Weights of a small transformer language model: learned residual scales, capped logits.
Each number is 128 + 32 x the weight over its row's rms, rounded and kept within 0 to 255. Layers, rows and columns count from 0. The size above them is the row's rms in percent of the matrix's.

# layer 3 MLP down (transposed), 512x192, rms 0.0924, rows 205-250, columns 0-47
size [ 98  96 109 110 100  98 102 110  99 103 102 105  94 102  96 104 101 102 104  96 102  96 102  94  98 103  93  99  97  94  95 109 101  99  97  97  99 107 103 100  93  98  92  94 100 103]
[[132 156 126  86 196 119 121 142 105 177 160  91 172 110 141 143 120  99 136 112 176 102 105 106 110 153 114 151 143 165 103 172 148 175 160  87 142 140 104 119 175 110  90 184 119 134 150 120]
 [ 75 121 142 172 145 104 115  93 174  86 142 132 128 172  84 106 120  86 149 148 104 146  96 112 146  74 118 121 115 128  96 150 116 131 163 136 172 181 143 179 159 118 154 149  84 215 187 133]
 [ 94 160 144 118 117 112 123  85 118 140 145 124 147 151 182  86 117 119 160 150  58 148  68 177 185 118 163  91 117 107  70 147 127 111 146 167 124 132 124 190 127 172 101  91 115 107 174 141]
 [117 128  99 139 101 116 168  69 180 103 143  92 146 110 145 101 122 163  94 141 182 106  88 157 124 143  81  87  87 143  67 124 162 118 125 130 175 131 107 163 142 166  78 158 149  43 104 135]
 [ 86 123 166  85 159 210 133 113 161 106 162 193 133 151 124  93  98 122 116 167 129 135 190 134  82 153  74 126 172 104 106 220 162 138  87  85 119 107 120  98  92 100 137 136 111  39 176 132]
 [ 91 121 124 131 144  95 109 135 158 147 133 150 144  99 134  98 168  98 147 113 176 140 117 160 139 137  66  77 107 124 112 142 117 125 129  92 115 100  63 154 130  57 155  70 142 199 170 126]
 [120 126 154 113 144 168 104 159 125 141 104  99 169 175 140 192 141 141 140 157 151 156 134 142 180  91 108 177 181 147 110 139  78 147 109 151  80 115 153  88 161 116  69  80 111 182 108 125]
 [130  84 109 109 111 141 130  96 118  93 129  68  73 143 173  91 168  61 148  64 168 121 122 155 129 143  81 125  59 112 106  90 102 116 164 105 135 145 169  92 138 170 121 123 134 146 108 119]
 [139 176  67 132 110 130 110 149 131 109 141 168 141 126 131 116 168 189 165  93 161 125 188 104 179  88  87 140 121 120 147 160  91 148  98  73 129 140 107 169 120 121  99 129 132  58  57  87]
 [116 126 141 138 131 128 147 140 115 124  99 150 141  73  92 153  72 156  59 129 156 127 122 154 122  96 172 135 135 145 144 120 145  49 113 111  96 170 146  94 164 146  87  86 129 117 138 141]
 [157 115 159 172  89 102 130  96 150 112 106  88 160 142 179 177 101  89 116  93 205 138 106 159 140 103 158 131  91  78 119 139  92 140 149 173  94  93 143 145 165  82 151 205 116  47 119 116]
 [164 104 153 120 138 125 163 158  73 196 147 123 130  94 131  85  54 164 133 105 135  88 114 110 115 120 139 134 122 122  79 128 129 115 119 150 128 111 169  92  83  90 143 168 134 114 125 146]
 [ 85 174 180  86 127 111 120 115 142 103  75 130 158  82 156 134 146  94 150 138 107 138 113 110 107 197  90 104  63  98 138 131 161  77 124 105 145  33 166 164 104  89 107  81 113  69 154 168]
 [124  81  83 100 109 179 151 129  82 124 145 150 149  86 151 166 109 148 158 103 185  87 147 176 105 142 176  81 180  92 105 151  87 142 126 125 137  61 155 161  97 114  74 150 148  48 120  84]
 [154 173 112  72 141 176 114  98 150 137 136 126 175 102 147 143  53 126 134 139 103 177 119 193 127 101 184  95 156 139 146 153 126 105 171 167 133  69  91 177 119 119 128 118 113  94 187 106]
 [117 130 117 105  97 122 132  96 111 146  81 111 125  49 147 117 150 110 136 179 108 125 212 146 122 125 111 169  94 128 162 136 117 139  84 103 164 139 144 109 151 126 108  53 150 124 142 123]
 [164 167  53 169 110 115 158 101 149 126 156 143 125 171 170 111 131  80 121 126 147 157 142  70 104 117 105  99 143 163 199 113 150 166  99 155 124 117  99 101 107 132 128  94 152 101 145 140]
 [137  83 139 107  92 176  93 106 203 135 132 141 141 137 137  78  87  90  56 181 164 174 111 178 132 132 131 108 110 188  98 133 158 131 144  80 127 119 137  71 179 109  68 162 148  99 176 134]
 [151  92 107 158 125  98 141 122 107 114 125 107 176 139 131  46 159 126 115 107 195  88 149  74 153  89 129 136 164 183 157 117 132 119 118 116 176 147 123 126  78  73 143 172 111 135 120 198]
 [132 174 117  78 125 208 109 158  92 162 153 155 124 147 151  91 116 103 147  85 145 125 195 130 179  98 162 120  97  86 123  83 187 138  76  95 202  60 152 112  96 169  71 110 109 227 128  95]
 [118 181  99 116 146 143 162  98 125 149 116  99 105 169 104  83 143 110 151 127 104 153 189 107  90 113 150 166  81 198 187  88 185 130 134 109  94 116 170  64 101 111  86 207 120  90 137 117]
 [ 98 149 108 131 121  87  99  93 157  96 116 163  83 159 139 137 117 121 137 126 100 130 129 164 203 137 156 132 161 142 139 112 146  96 138 142 128 101  80 100 125 119 128 105 165 200 133 160]
 [ 81 143 145 138 150  82 149 126 149 141 139 122  71 156  77  86 136 156 164 100  83 182  68 111 131 113 107 148 128 134 117 104 129 136 127  80 147 137  51  79  94 109 141 166  83 202 116 135]
 [143  88 115 144 145 109 138 125  75  95  72 140 124  94 110  56 128 140 111 180 139 134 164 113 138 110 134 125  64 102 144  44 109 142  83  63 111 112 169  82 103 122 150  84 147 245 105  76]
 [163 114 136 132 169  89 163 154 119 144 136 104 117  73 176  90 135 106 146 115  80 141  83 143 133 119 161 102 107 160  88 185 140  41 172 152  97 173  46 140 150 211  95 116  94 132 136 138]
 [117 128 146 134 172 130 105 166 106 149 145 121 126  80 109 124 120 134 168  99 129 117  79 132 136 158 210 181 127 137 148 190 146 146  89 165  96 132 156  97 147 116 139 102 131  98 155  61]
 [135  72  95 153 107 120 136 143 219 129 133 139 119 153  89 154 151 112  67 194 107 188 102 142 149 141  70  75 118 130 116 137 111 166 111 141 116 189 119 123 171 140 103 119  84  15 117 142]
 [132 149 118  99 141 130 136 109 109 109  90 122 177 132 108 129 125 168 170  88  95 158 127 175 125 126 166 165 162 137 130 133 122 104 162 134 113 203 142 117 113 109 123 143 131  46 196 141]
 [ 99 123 141 113 123  78 137  68 141 115 119 107  78 107 105 140 133  88 149  88 126  82 105 106 109 121 142 130  47 154 117 115 181 139 153 145  70 158 122 158  97 125  95 124  68  98  97 160]
 [ 73 120 126 110 147 143 158  80 125 100  95 118  73 103 141 131 131  49 120 136 106 174 175 126 107 123  89  55  92  60 113 130 147 140 101 126 129 111 159 123 145 100  66 130 125 146 103 146]
 [135 120 109 138 143 185 112 163 162 134 155 159  84 118 185 144 146 185 173 164 111 132 136 116 107  93 158 136 101 122 184 143  85 137 127  89 146 138 117  53 126 137 120  83 119 248 139 108]
 [160  74 186 127  90 182 136 127  72 133 117 119  80  64 181 113 154 107 124 125  88 156 169 100 131 152 130 166  87 177 122 111 138 118 103 125 145 107 137  96  85 191  59 146 191 157 112 151]
 [ 75 160 115 105  98 122  83  94 112 127 116 141 127  76 184 131 147 130 147 190 159 201 168  96 128 135 154 147  91 175 171  98 159 148 107 128 118 143 140 178 133 170 145  91 166 119 135 169]
 [ 84 137  82 150 122 109 115 124 141 104 118 108 168 138  73 140  99 141 141 138 180 138  51 110 156  62 143 142  86 101 172  65 132 130 140 191 119 142 143 106 120  72  89 104  97 132 109  93]
 [129 148 106 157  13 108 139  91 165  87 116 124 117 115 122 154 102 144 136 135 169  87 122 162 119 123 134 133   6 181 113 149 151 117 152 158 136  91 173 129 159 147 116 144 145  24 132  96]
 [172  91 132 165  75 111 113 128  85 132 133 129 118 136 132 135 165 123  96 141  71 109 159  96 129 183 147 173 122 128 159 143 167 149 145 125 212 112 113 126 135 112  92 112 203  92 135 145]
 [ 62 167 121 160 124  92 170  76 195  58 106 125 123 177 142 114 115 165 111 145 138 134 130 115 131 104 144 122  87 119 145 110 145  87 128 160  78 164 117 136 143 139 128  98 143  11  96 133]
 [148 110 134 156 168 148 120 210 102 136 167 137 204 112 133 202  98 153 139 104 201 129 120 127 142  95 174  91 128  81 150 153 111 165 119 131 174 156 116  77 188  99 118 123 153 165 135 136]
 [ 87 190 107 135 103  87 126 150 136 119 115 180 105 139 109 176 165 105 135  95 107 142  89  91 140 125 117 144 127  88 111 128 174 160 162 103  58 125 142 214  71 206 139  63 117  48 115 155]
 [129  66 104  70 122  39  91 132 126 133 100 138 122  91 126 149 144 140 176 147 154 165  58 146 139 156 177 140 157 122 141 125  99 151  94 134  62 116 168 104 141 141 100 150  83 103 167 107]
 [137 136 117  81 156 151  79 192 113 137 162 110 131 174  93  98 165 104 155 128 100 158 155 169 193  74 117 125 180 134 167 159 141 118 154 154 100 142 137 153 165 114 184  76 120 211 167 166]
 [133 157 186  76 149 172 184 100  59 117 139 220 124 141  82 164 108 129  96 183 149 110 125 154 107 146 121 152 156 109 154 124 132 151 135 130 133 131 156 137  63 107 166 128  93   0 113 114]
 [ 90 137 114 168 130 135 147 106 130  91 120 144 123 138 103 137 114 172 140 100  73  88 112 167 160 109  78 130 171 148 143 128 170  90 130 150 145 116 161  90 141 142 176 145 158 233  60 102]
 [ 69 138 137 184 124 110 145 129 137 102 116 166 137 103 134 153 142 139  94 144 178 160 144 167 143 119 125  89 116  79 151  96  88 138 147 126  46 120  84 140 140  82 167  86  90 182 167  53]
 [ 95 124 149 108 120 131 145 159 111 120 133 160 125 119  85  89 154  92 153 142 117 161 169 148 152  92 159 219  91 148 104 129 185 171  97 151 130 127  80 143  61  76 130 129 136 149 107 122]
 [158 148 150 134 123 110  68 146 132 117 154 109  64 144  76 131 141  71 141  82 108 148 110 168 148 154 109  94 148 128 147 140 182 149 139  98 133 164 166 102  92 134 149 153  44 174 130 147]]
# layer 3 MLP gate, 512x192, rms 0.0957, rows 206-251, columns 0-47
size [ 97 111 112 100 102 105 105  95  99  99 106  98 105  97  96  97 102 104  98  93  94 102  94 101 102  92  96  94  87  91 113  99  93  98  98 104 108 102 100  93  98  94  88 106  97  93]
[[117 122 130 119 109 137  98 117 135 134  80  53 144 167 136 129 115 185 153  35 148 134 107 135 121 168 146 187 148  92 126  99 150 171 186 124 112 176 145 191 158  92  97 132 155 100 150 194]
 [165 146 123 185  88 135  68 139 133 196 186 111  94  73 101 110 185 141 123 108 114  84 124 179  83 131 118  93 108  75 201 135  87  81 147 104 124 136 127 119 123 176  92 147 164 117 133 112]
 [186 161 114 215  96 164 103 169 109 166 149 117 105 138 113 178 113  78  89 132 157 191 128  90  44 131 125 143 123 162  84 162 159 164 138  92 143 115  87 178 131 100 119 141  94  95 143 141]
 [171 138  88 174 101  70 117 108 184 154 100  42 193  39 140 145 120 155  94  51 121 134  76 136 108 195 144 164 117 122 110 111 111  52 172 123 131 123 152 105 172 105 136 133  90 118  88 156]
 [146 102 133 186 100 131 135 139  92 147 161 104 162  77 128 105 151  79  68  38 152 123 118 148  71 163 127 111  88 117 145 101 178  46 127 156 161 113 101 185 128 103 109 118 199  90 197 129]
 [146 146  54 132 106 144 115 114 108 124  60 116 178  66 202 136 136 202 132 104 126 213 156 112 174 142 100 142 134 136 153 123  51 120 101 109 113 140 168 162 145 107 114  92 119 116 162 104]
 [187 139 130 202 110 152 112 108  86 143 100 133 141  97 171 175  60 124 140  96 123 147 114 226 101 142 131 109 132  95 107  89 107 133 178  95 118 102 115 122  95 103 144 145 138  89 129 111]
 [ 95 146 109 154 127  93 122 122 182 138 109  90 127 138 157 137  98 114  85 124 100 123  93 125 160 139 169 144 171 102  94 120 132  87 198 116 145 141 137 101  89 112 135 102 132 118 106 174]
 [178  58 107 161 118 175 135 150 113 114 166 124 102 129 163 113 148 123  98  97 123 115 135 167  95 145 123 163 169 103  63 149 195 187 182 147 116 174 124 147 178 131 157 129 162 102 123 132]
 [138 140  79 178 136 136 174 136 137 163 114  99  98 139 151 136 141 163  73 138 112  66 112 123 149 174 173  87 179 149 101 146  78 143 141  81 131 162  96 141 148 152 186 168 107  83 181 131]
 [150 101  98 114  85 166  52 109 183 135 145 117 137 100 156 105 153 108  90 149 107 168 137 163 103 168 137 128 164 121 138 148 110 156  91  91 134 152 108 173 137 111 136 127 169 107 147 153]
 [176 177 157 149 103  99 109 146 108 145 100 143 151 153  99 189 124 135 110 154 122 136 130 157 107 132 128 140 109 118  94  77  93  98  89  90 122 137  85 122  61 103 158 109 120 108 169 129]
 [150 156 129 165  80 129 157 160 165 163 143 121 159 128 227 139  83  60 106 154 135 110 106 142 108 111 182 135 143  94 146  97 115 135 130 105 185 124 168 198 175 104 135 152 130  97 123 160]
 [126 155  80 144  63 142 105 130 145 148 161 107  97 106 149  71 165  92 118 136 101 188  86 167 139 143 134 132 177 101  59 101 141 148 176 124  85 142 156 190 107 143 143 119 161 114 155 165]
 [139  89  75 157  92 122 123 107 147 148 120 122 158 102 117 124 132  81 168 139 118  69 159 124 153 125 175 166 135 101 116 117 163 164 126 111 175 176 148  98 108  77 109 127 166  95 128 171]
 [153 170 115 151 146 136  68 140 116 149 115 104  81  59 110 124 162 183 105 105 180 103 107 131 144 182  79 115  70 165 130 116 101  65 165 113 122 164 104 139 115  83 142  99  69 108 162 129]
 [150 131  24 142 122 151  59 126 148  93 164 138 181 106 142 131 143 126 120 139 148 125  87  66  80 120 159 135  92 141  81 167 178  91 143 131 130  86 121 161 115  93 107 107  94 151 133 124]
 [129 143 136 180 106 159 137 154 172 148 139 117 183 114 151 213 133  77 116 128  81 155 167 162  86 126 141 104 126  64  97 117 123 171 113  55  67 112 114  97 140 137 183 177 142 121 157 124]
 [114 134 127 134 106 150 122 143  98 187 152 138  68 110 156 181  80 145 126 133 152 163 165 167 135 104 153  88  70  98 118  91 174 132 139 129 127 149 130 133  79 123 113  77 196 104 169 171]
 [124 127 127 160 124 121  82 114  99 113 100 139 115 123 132 173 144 137 102  83 136 148 116 155 137 153 157 146  42 211  86 144 145  91 144 109 105  85 114 117  62 155 107 130 104  82 175 155]
 [136  88 128 160 126 113 161 168 123 155 140 151 149 145 157 131 113 185  42 137 152 143 132 113 118 113  86  86  94 158 102 155 146 185 100  87 123 114 139 170  90 126 123 135  77  96 133 118]
 [144 162  37 133 126 128  91 122 119 177 128 103 102 131  86 111 173 152 118 116 134 209 185  36  88 158 135 140  89 124 211 121 126  94  94  79 169 126 116 164 124 179 103  93 101 117 201 189]
 [ 88 140  61  94 160 162  92 127 187 136 134 150 133 155 165  91 133 119  85 104 135 161  57  76 142 144 147 167 106 139 142  69 184 127 113 124 138 108 132 208 157 125 159 138 174 144 117 187]
 [137 149  93 136 105 118 144 114 104 123 119 120 152  78 142 134 150 121  66 151 186 115 119 119 129 115 142 139 143  99  73  94  75 155  96 119 124 149 157 163 103 114 141 126 120  84 157 134]
 [163 128 149 132 124 168  73 111 126 161  50 130 135 130 111 198 146 158 137 166 143 154 107 102 110 172 134 115 148 155  95 146 115 104 100  86 177 129 166 125 134  75 150  32 102 102 101 189]
 [147 131 125 177  83 155 112 171 135 132  94 162 130 159 166 135 171 164  81 122  95 136 123 160 124 117  81 130 147 193 140 149  79  66 146 129  89 175  88 147 176  96  43 140 108 102 155 141]
 [118 101 147 107 101  84 197 131  99 130 146 161 114 136 156 113  67 148 119 130 188 184 157 143 148 126 179 126  64 102 151 117 109 117 186  89 112 113 144 105  84 139 174 117 131 102 122 142]
 [148 128  99 108  99 183 120 140 123 133 162 121 142 152 146 109  77 187 167 133 109 154  95 101  77 128 106 110  97 173  78 107 138 110 129 131 147 107 192 157  96 119 143 102 152 124 165 147]
 [120 157 130 121 139  65 119 132  88 111 116 143 152 122 150 106 124 157 121  97 164 119 131  68 137 128 157 116 105 123 170 112 123 179 141 142 132 151  84 112 108 116  61  95 147 105 133 129]
 [128 144 140 147 136  81  60  93 113 147  54 141 163 157 188 146 138 109  88 151 136 120  96 108  99 112 102  96  88 187  66 170 161 113 169 124 160 109 149 130 118 150 129 118 152  91 138 199]
 [194 131 138 126  56 180 131 127 125 182 130  99 103  80 173 125  82  89  85 144 151 161 109 144 123 150 154 118  90 145 122 117 143 104 119  52 119 115  85 103  81 131 161 169 173  99 148  84]
 [120 148  59 106 125 141  55 136 162 149 149  91 160 113 129 104 133 116 137 177 141 127 147  76 123 178 184 138 134 154 112 135 153 202  60 140 178 119 110 196 135 133 130 120 106 108 198 173]
 [199 139 148 169  83 169 125 181 132 179 123 103 140 132 139 144 155 142  38 177 125 183 186 142  65 145 118  81 139 134  70 168  84 149  95 131 187 138 116 133 100 173 168 136 153 100 143 120]
 [135 159  82 115 110  49  71  88 118 145  96  61 127 111 141 116 139 114 127 148  91 140 142 102 150 150 121 119 131 141 122 136 113 126 127 115  85 144  87 188 126 149 142  82 117  80 158 114]
 [146 154 116 132 132 189  88 132 126 141  91 117 124  99  89 163 105 163 164 158 158  83 120  55 163 129  62 128 104 132 142  88 124 139  76 162 114 175 152  96 170 119 149 137 154 112 139 102]
 [165 108 110 121 110 120 164 137 143 127 127 112 113 131  81 101 136 124 105 132 149  73 152  67 176 151  70  72 104  91 182 151  99 137 133 101 129  91 175 112 131 115 111  77  97  83 152 124]
 [152 164  98 216  85 134 129 143 106 152 105 122 156 156 150 140 150 129  91  88 134 175 147 117 122 129 136 142 112 126  83 125 120  93 160  83 134 142 142 136  39 128 156 129 131  54 138 170]
 [138  74 106 144  95 149  78 112 131 153  91 148 171 126 109 111 114 112 124 128 144 123 124 106 106 161 167 128 155  69 176  86 102  81 135 100 133 135 110 107 162  99  96 161 141 125 136 106]
 [163  86 131 155 131 198 149 156 129 137 134 151 105 175 114 174 147 190 128  70 110 108 178 146 167 186 102  95 120 114 133  77 180 143 110 146 132 149  93 138 130  93 170 139 148  92 110 127]
 [123 173 118  95  84 132  95 114 215 167 104 102 134 140 100 102  70 141  71 205 121 169 123  83 185 106 132 107 171 116 148 130 107 133 101  93 128 114 206 125 190 104 165 100 125 131 148 125]
 [149 107  88 167  35 137 149  89 118 212 151  41  83  92 100 123 152 102 130  95 104 138 137 107  60 129 147  83 116  84 123 124 112 119 125  99 111 155 116 123 171 134 137 214 170 100 125  76]
 [121 147  75 109 100 112 175 130 101 120 183 123 157 109 125 135 109 129 177 170  55 112 103 150 125 133 193 128 134  98 104 127  80 124 186 127  75  64 114 106 154 145 150 147 133  85 130 114]
 [104 114 163 128  94 116  95  70 117 148 107 131 123 152 166  80  99  76  79 109 124 115  82 104 122 135  92 103 171 131 129 182 104 164 116 152 136 134  93 182 105 117 110 178 118  81 139 142]
 [157  88 127 206  84 120 156  86 152 123  68 117 130 121 125 174  99 115  99 120 117 105 140 152 160 195 118  65 146 170 107 130 137 119 176 109 148 147 153 145 155 184 147 194  87  78 135 133]
 [114 131  83 141 113 112 121 140 149 112 120 153 206 101 115 131 148 173 123 176 129  97 118  76 123 113  89 107 141  95 109 111 119  82  90 132 166 138 123 164 101 100 106  79 133  97 151 152]
 [125 112 131 123  80 135 132 125 109 124  93 102 176 120 140 149  75 139 150 125 138 224 168 139 184 160 207 136  76 154 135 129 113 173  81 121 103 135 146 145  66 143  84 136  83 101 154 140]]
# layer 3 MLP up, 512x192, rms 0.0946, rows 206-251, columns 0-47
size [ 95 107 114  99  96 103 109  95 103 101 108  95 101  93 103  98 103 102  98 100  94 105  94  99 101  98  97  94  92  91 111  99  94  93  97 104 107 101 102  93 111  88  93 101 105  93]
[[134  84 115  84  86 125  90 144 110  89 135  71 115  86 102 116 111 167 112 100 158 135  79 113 171 105 139 155  69 126 141 158 144 160 120 135 108 145 167 148 132 112 102 120 148 137 186 159]
 [129 118  79 115 132 153 105 108  65 160 127 145 106 163 101 165 125  90 163 173 191 102 168 122 123 122 110  99 121 133 170 100 105 115 118 120 132 158 127  92 127 113 134 155 102 130  90  90]
 [122  72  96 129 117  91 123  99 172 154 146 140 214 101 129 106 122 174 136 129 134 139 140 131 114 145 129 107 191  85 142 106 108 128 104  93 158 107  91 148  84 104 181 148 127 142  92 146]
 [ 83 159 156 156 158 149 148 123 136 137 109 119  83 136  88 128 104 196 125  76  94 134  65 112 132 169 105 163 141 176 123  51 145 112 157 117  99 128 151 120 121 107 119 106 125 138  92  65]
 [127 109 121 154 106 143 159 146 140  82 156 135 142 125 128  65  92 127  69 126  89 114 135 128 136 134  74  72 148  98  80 171 148  33 122  88 130  87 176 160 101 151 134 171  95 138 154 188]
 [ 99  98 143 114 148 165  98 115 186 112 110 111  71 102 120 137 155 141 143  90  95 121 108 138 131 167  48  81 121  83 106 120 145  98  88 101  98  88 147 153 191 114 152  76 210 132 139 168]
 [136 185  83 119 124 129 167 161 144 135 118 117 152 107 147 128 136 157 150 142 127 103 123 118 150  98 180  67 185 125 151 120 117 146 129  74 157  89 164  76  75 101 164 107 114 126 135 129]
 [158 116 154 139 136 156 115 143 103 143 139 204 171 161 120 133 153 146 116 130 142 135 148 145  88  93 130  88 107 146 190  99 128 124 111  94 114 186 142 115  62 154 142  89 182 111 106 136]
 [153 122 139 148 112 118 192 205  99  81 217 191  75 102 137 121 127  56 152 152 104 177 115 104 153 132 158 167 118 117  93 117  90 157 136  95 134  86  90  91 143 113 115 150 119 119  72 108]
 [ 98 117 170 100 134 108 128 102  99 125  81 158 131  58 105  91 133 141 161  78 192 133 115 120 129 143 183 112  39 130 120  57 184 104 168 149 165 137 161 127 134  70 144  77 183 128  92 137]
 [132 147 136 121  99 116 155 182 139  99 148 103  86  90  95 142 156 158 190 119 137 117 126 115 100 120 149 184  63  91 105  97  97 147 162 131  69 104 159  76 133 148 110 191  87 126  70 100]
 [133 148 118 124 131 113 157 141 137  86 126 157 116 119 101  93 164  79 115 129 120 164 111 148 176 182 186  83 181 111  36  67  98 102 162 152 126 150 122 131 122 134 116 129 153 119 136  77]
 [136  91 153 152 111 118 137 129 126 113 148 132 124  43  77 145 185 110 134  92 147 122 163  85  42 135  61 100 110 106 163 164 159 159  84 108 108  88 122 117 146  90  68 126 119 147 105 144]
 [ 97  96 128 120 124 160  98 123 155 146 163 115  42 135  90  69 177 115  97 121 108 137 148 107  96 131 108 102  90 181 128 172 134 181 129  68 127 155  81 140 138 151 121 137 102 102  83 107]
 [109 150 110 132 114 132 125  67 137 144  94 111  67 165 218 183 160 207 108 139  90 119 152 134 164 130 104 157 154 103 120  99  57 178 119 112  71 142 109 127 142  89 108 107 118 108 114  86]
 [118  87 161 130  95 104 158  95 150  85 103 134 135 126  63 142  66 120 184 149 126 175 153 131  69  87 105  90 169  84 172 108 158 144 134 170 140 120 130 132 117 153 141 166 210 140  82 129]
 [122 112  95 112 131 175  80 146 101 120  97  92 141 184 158 143 157 137 128 103 160 141  67 125 159 149  95 128 127 123 125  78 151 110  96 115 139 161 153 119  96  86 123 117 169 132  94 180]
 [139 133 126 169 123 155 152 172 174 119 166 125 180 213  87 161 146 131 100 111 139 146 121 125 138  85 109  72 144  90 124  99 138 109 140  96 105  78 148 169 158 105 147  72 130 147 126 157]
 [102 125 102 132  94 120 138 156 101 121  68 181 139 126 175 177 160 147 139 139 127 147 159 128 128 143 191 149 123 153 107 104 183 141 107 102  85 124  59 164  94 120 152  66 167 109 120 103]
 [123  99  87  96 106 143  85 137 139 123 124 119 149 138 151 142 127  91  74 122 130 128 128 139 105 162 149 128 107 158 113  68 140 132 181 151  83 188 143 149 128 167  89 140 120 121 128 104]
 [164  94 118 133 116 168 147 187 185 169 132 158 166 135 182 159  97 111 122 160 131 244 153  89 119  77 127 103 142 151 135 144 107 117  50  70  51 109 134 160 131 129 149 146 117 116 191 109]
 [166 150 109 146 100 146  74 166 132 193  95  80 112 130 112 114 180 124 132 166 167 126 152  59 124 130 113 199 112 111 183 135 111  94  94  83 163 164 100 104 120 137 130 137  94  83 180 136]
 [ 41 182 132 111 156 106  79 116 130  88  74 158 124 105 112 129 106 147 123  85 113 124  77 167 149 144 117 138  76 172 175 125 171 122 137 145 149 142 186 159 147 112 124 144 129 140 150 160]
 [138 114  85 120 139 149 141 160 130 164 145 118 137 127 132 175 142 179 165 137 104 146 113  41 107  97 115  96 150 130 153 121 142  84 125  95  55  56 108 106 125 108 113 172  77 157  91 100]
 [123 115 171 164 164 118 150  73  87  79 127 126  25 111 189 104  59 127 111 103  82  82 123 154 107 130  37 119 145 125  76 120 171  76 198 126 114 103 133 127 163 114 153 161 176 145 143  90]
 [ 76  97 123  84 129  90 148 107  84 102 132  90 127 122 137  73 129 211 216 130  94 169 136 154 118 164 139 208  78 141 142 105 123 108 148 152 107 148 153  93  86 140 131  94 149 158 152 151]
 [149 116 114 138 137 133 145 136  95 129 121  93 148 111  97 123  57 188 144  90 120 188 154 149 144 121 160 134 143  62 126 111 120 135 116 167  73 152 172 113 153 150 105 117 152 160 110  82]
 [138 177 119 115 107  76 145 126 140  68 130 156 163  83 166  91  64 110 127 145 127 146 101 135 113  91 121 159 143 101 103 126  95 168 165 124 103  96  80 111 160 135 131 159 116 148 168  75]
 [116 121 128  71 140  77 133 157 141 119 129 136 133 137 162 119 133 123 128 177 147 114 228  37 178  79 149 151 128  99 164 152 107 125  93 165  97 148 138 105 123 159  73 113 183 142 136 118]
 [127 183 139 132 154  91  77 126 126 164 134 147 135  98 131  81 106 174 111 107 146 127 120 144 149 118 111 145 148 186 136 156 103 124 159 136 143 140 131 121 148 105  99 111 151 119 124 135]
 [133 121  95 150 117 158 127  79 158 150 101 104 125  91 131 177 141 129 130 154 182 131 122 119  97 131 163 109 142  97 117 125   0 122 120 113 110  73 148  97  84 125 148 148 118  97 146 107]
 [124 156 163 141 133 181  89 109  71  97  86 139 174 149 148 103 173  91 105 124 148  84 133 120 133 133 108  87 123 138  36 128 100 180 116 191 159 142 118 159  60 134 122 115 120 103 107 156]
 [134 123 100 118 107  98  65 160 105 151 151 124  90 103 141  81 116  34  97 116 154 112 168 113  87 148 168 156 111 113  72 139 150  55 147 172 200 128  77 195 171  86 124 192 137 113 147 128]
 [169 153 160 180 148 112 137 146  95 100 159 123 113  69 158 130 120 100 165 107 211 121  85 192 109 115 163 133  66 106 130 115 151  83 157  86 157  90 177 121 108  79 112 150 125 177 184 133]
 [123 147 169 143 158 115 153 116 160 105 106 136  70 169 102 149 153 119  86 146 109 123  72 167 153 140 128  77 181  76  76 107 120 138 155 124 162 134 120  89 125 136 145  87 155 122 132 151]
 [111 153 121 163 125 184  80  73 152 161 118 110 151 118 127 100 126 160  90 105 119 126 167 197 110 149  64 109 114 150 113 170 114  74  94 112 117 149 125 120 107 133  98 161  96 134 104 118]
 [100 168  87  99 137 140 125 141 101 101 142 172 105 164 171 127 138 144 145 136 151 126  82  61  89 118 140  95 138 118 158  95 203 134 158 139 120 124 135 158 101 143  83  60 119 141 176 139]
 [173  77 153 146 113 148 113 193 135 145 172 122 126 140  88 102  77 114 125 157 173 174 118 131  95 103 141 176 124  73 113 128  96  76 129 124  94 132 129 136  96 133 126 149 167 152 143 144]
 [111  81 121 145 102 116 120 111 143 136 150 150 121 108 119 123 149  95 111 162 123  50 118  90 180 143 135 120 128 222 116  70  98  71 112  74  85 141 113  86  94  97 130  96 151  97 124 113]
 [166  97  95 135 112 190 128 156 137 130 102 113 134 156 110 106 127 181 111 114 120 129 126 116 134 182 130 136 141 144 114 112  96  77  92  95 161 150 170 133 106 182 137 149  97 111  95 191]
 [120 167 174 112 169 130 190 119  68 111 147 141 124 186 120 177 130 148  91 149 163 115 158 131 186  97 107 167  94 103 137  62 112 122 113 184 146 130 107  62  91 124 123  85 139 137 122 108]
 [114 192 123 111 124  58 171 112 138 100 147 121 121 137 129  96  99  59 165 121  52 129 113 153 155 114 136 151 164 161  95 132 207 153 141 128 105 107  96 129 134 180 115 158  75 126 104 106]
 [100 118  72 149  98 177 133 114 152 123 175  97  92 110 122  48 136  71 119 133  78 114 110 145 106 100  98  94 184 102 170 150 161 109 143  97  62 114 135 204 156 151 103 163 135 130 136  79]
 [130 108 126 172 114 143 138 150 134 132 127 120  86 104  77 143 113 133 160 152  47 128 123 122 181 104 100 104  95 123 122 112  67 109 100  56  67 126 190 137 166 156 137 115 133 140  96 121]
 [105 153 109 102 124 101 134 141 126 111 150 143  98 117 146 116 182 131  92 100  88  95 149 116 138  75 153 166 164 171 137 178 100 119 153 141 117 159 115 128 174 178 191 103  55 124 178 198]
 [ 98 115  89 155 144  70 172 165 149 130 153 159 155 132 112 114 164 164 158  90 171 123 123  89  77 142 142  79 120 163 160 154  96 102 127  79 175  78 127 147 153 169 165 184  82 146 124 134]]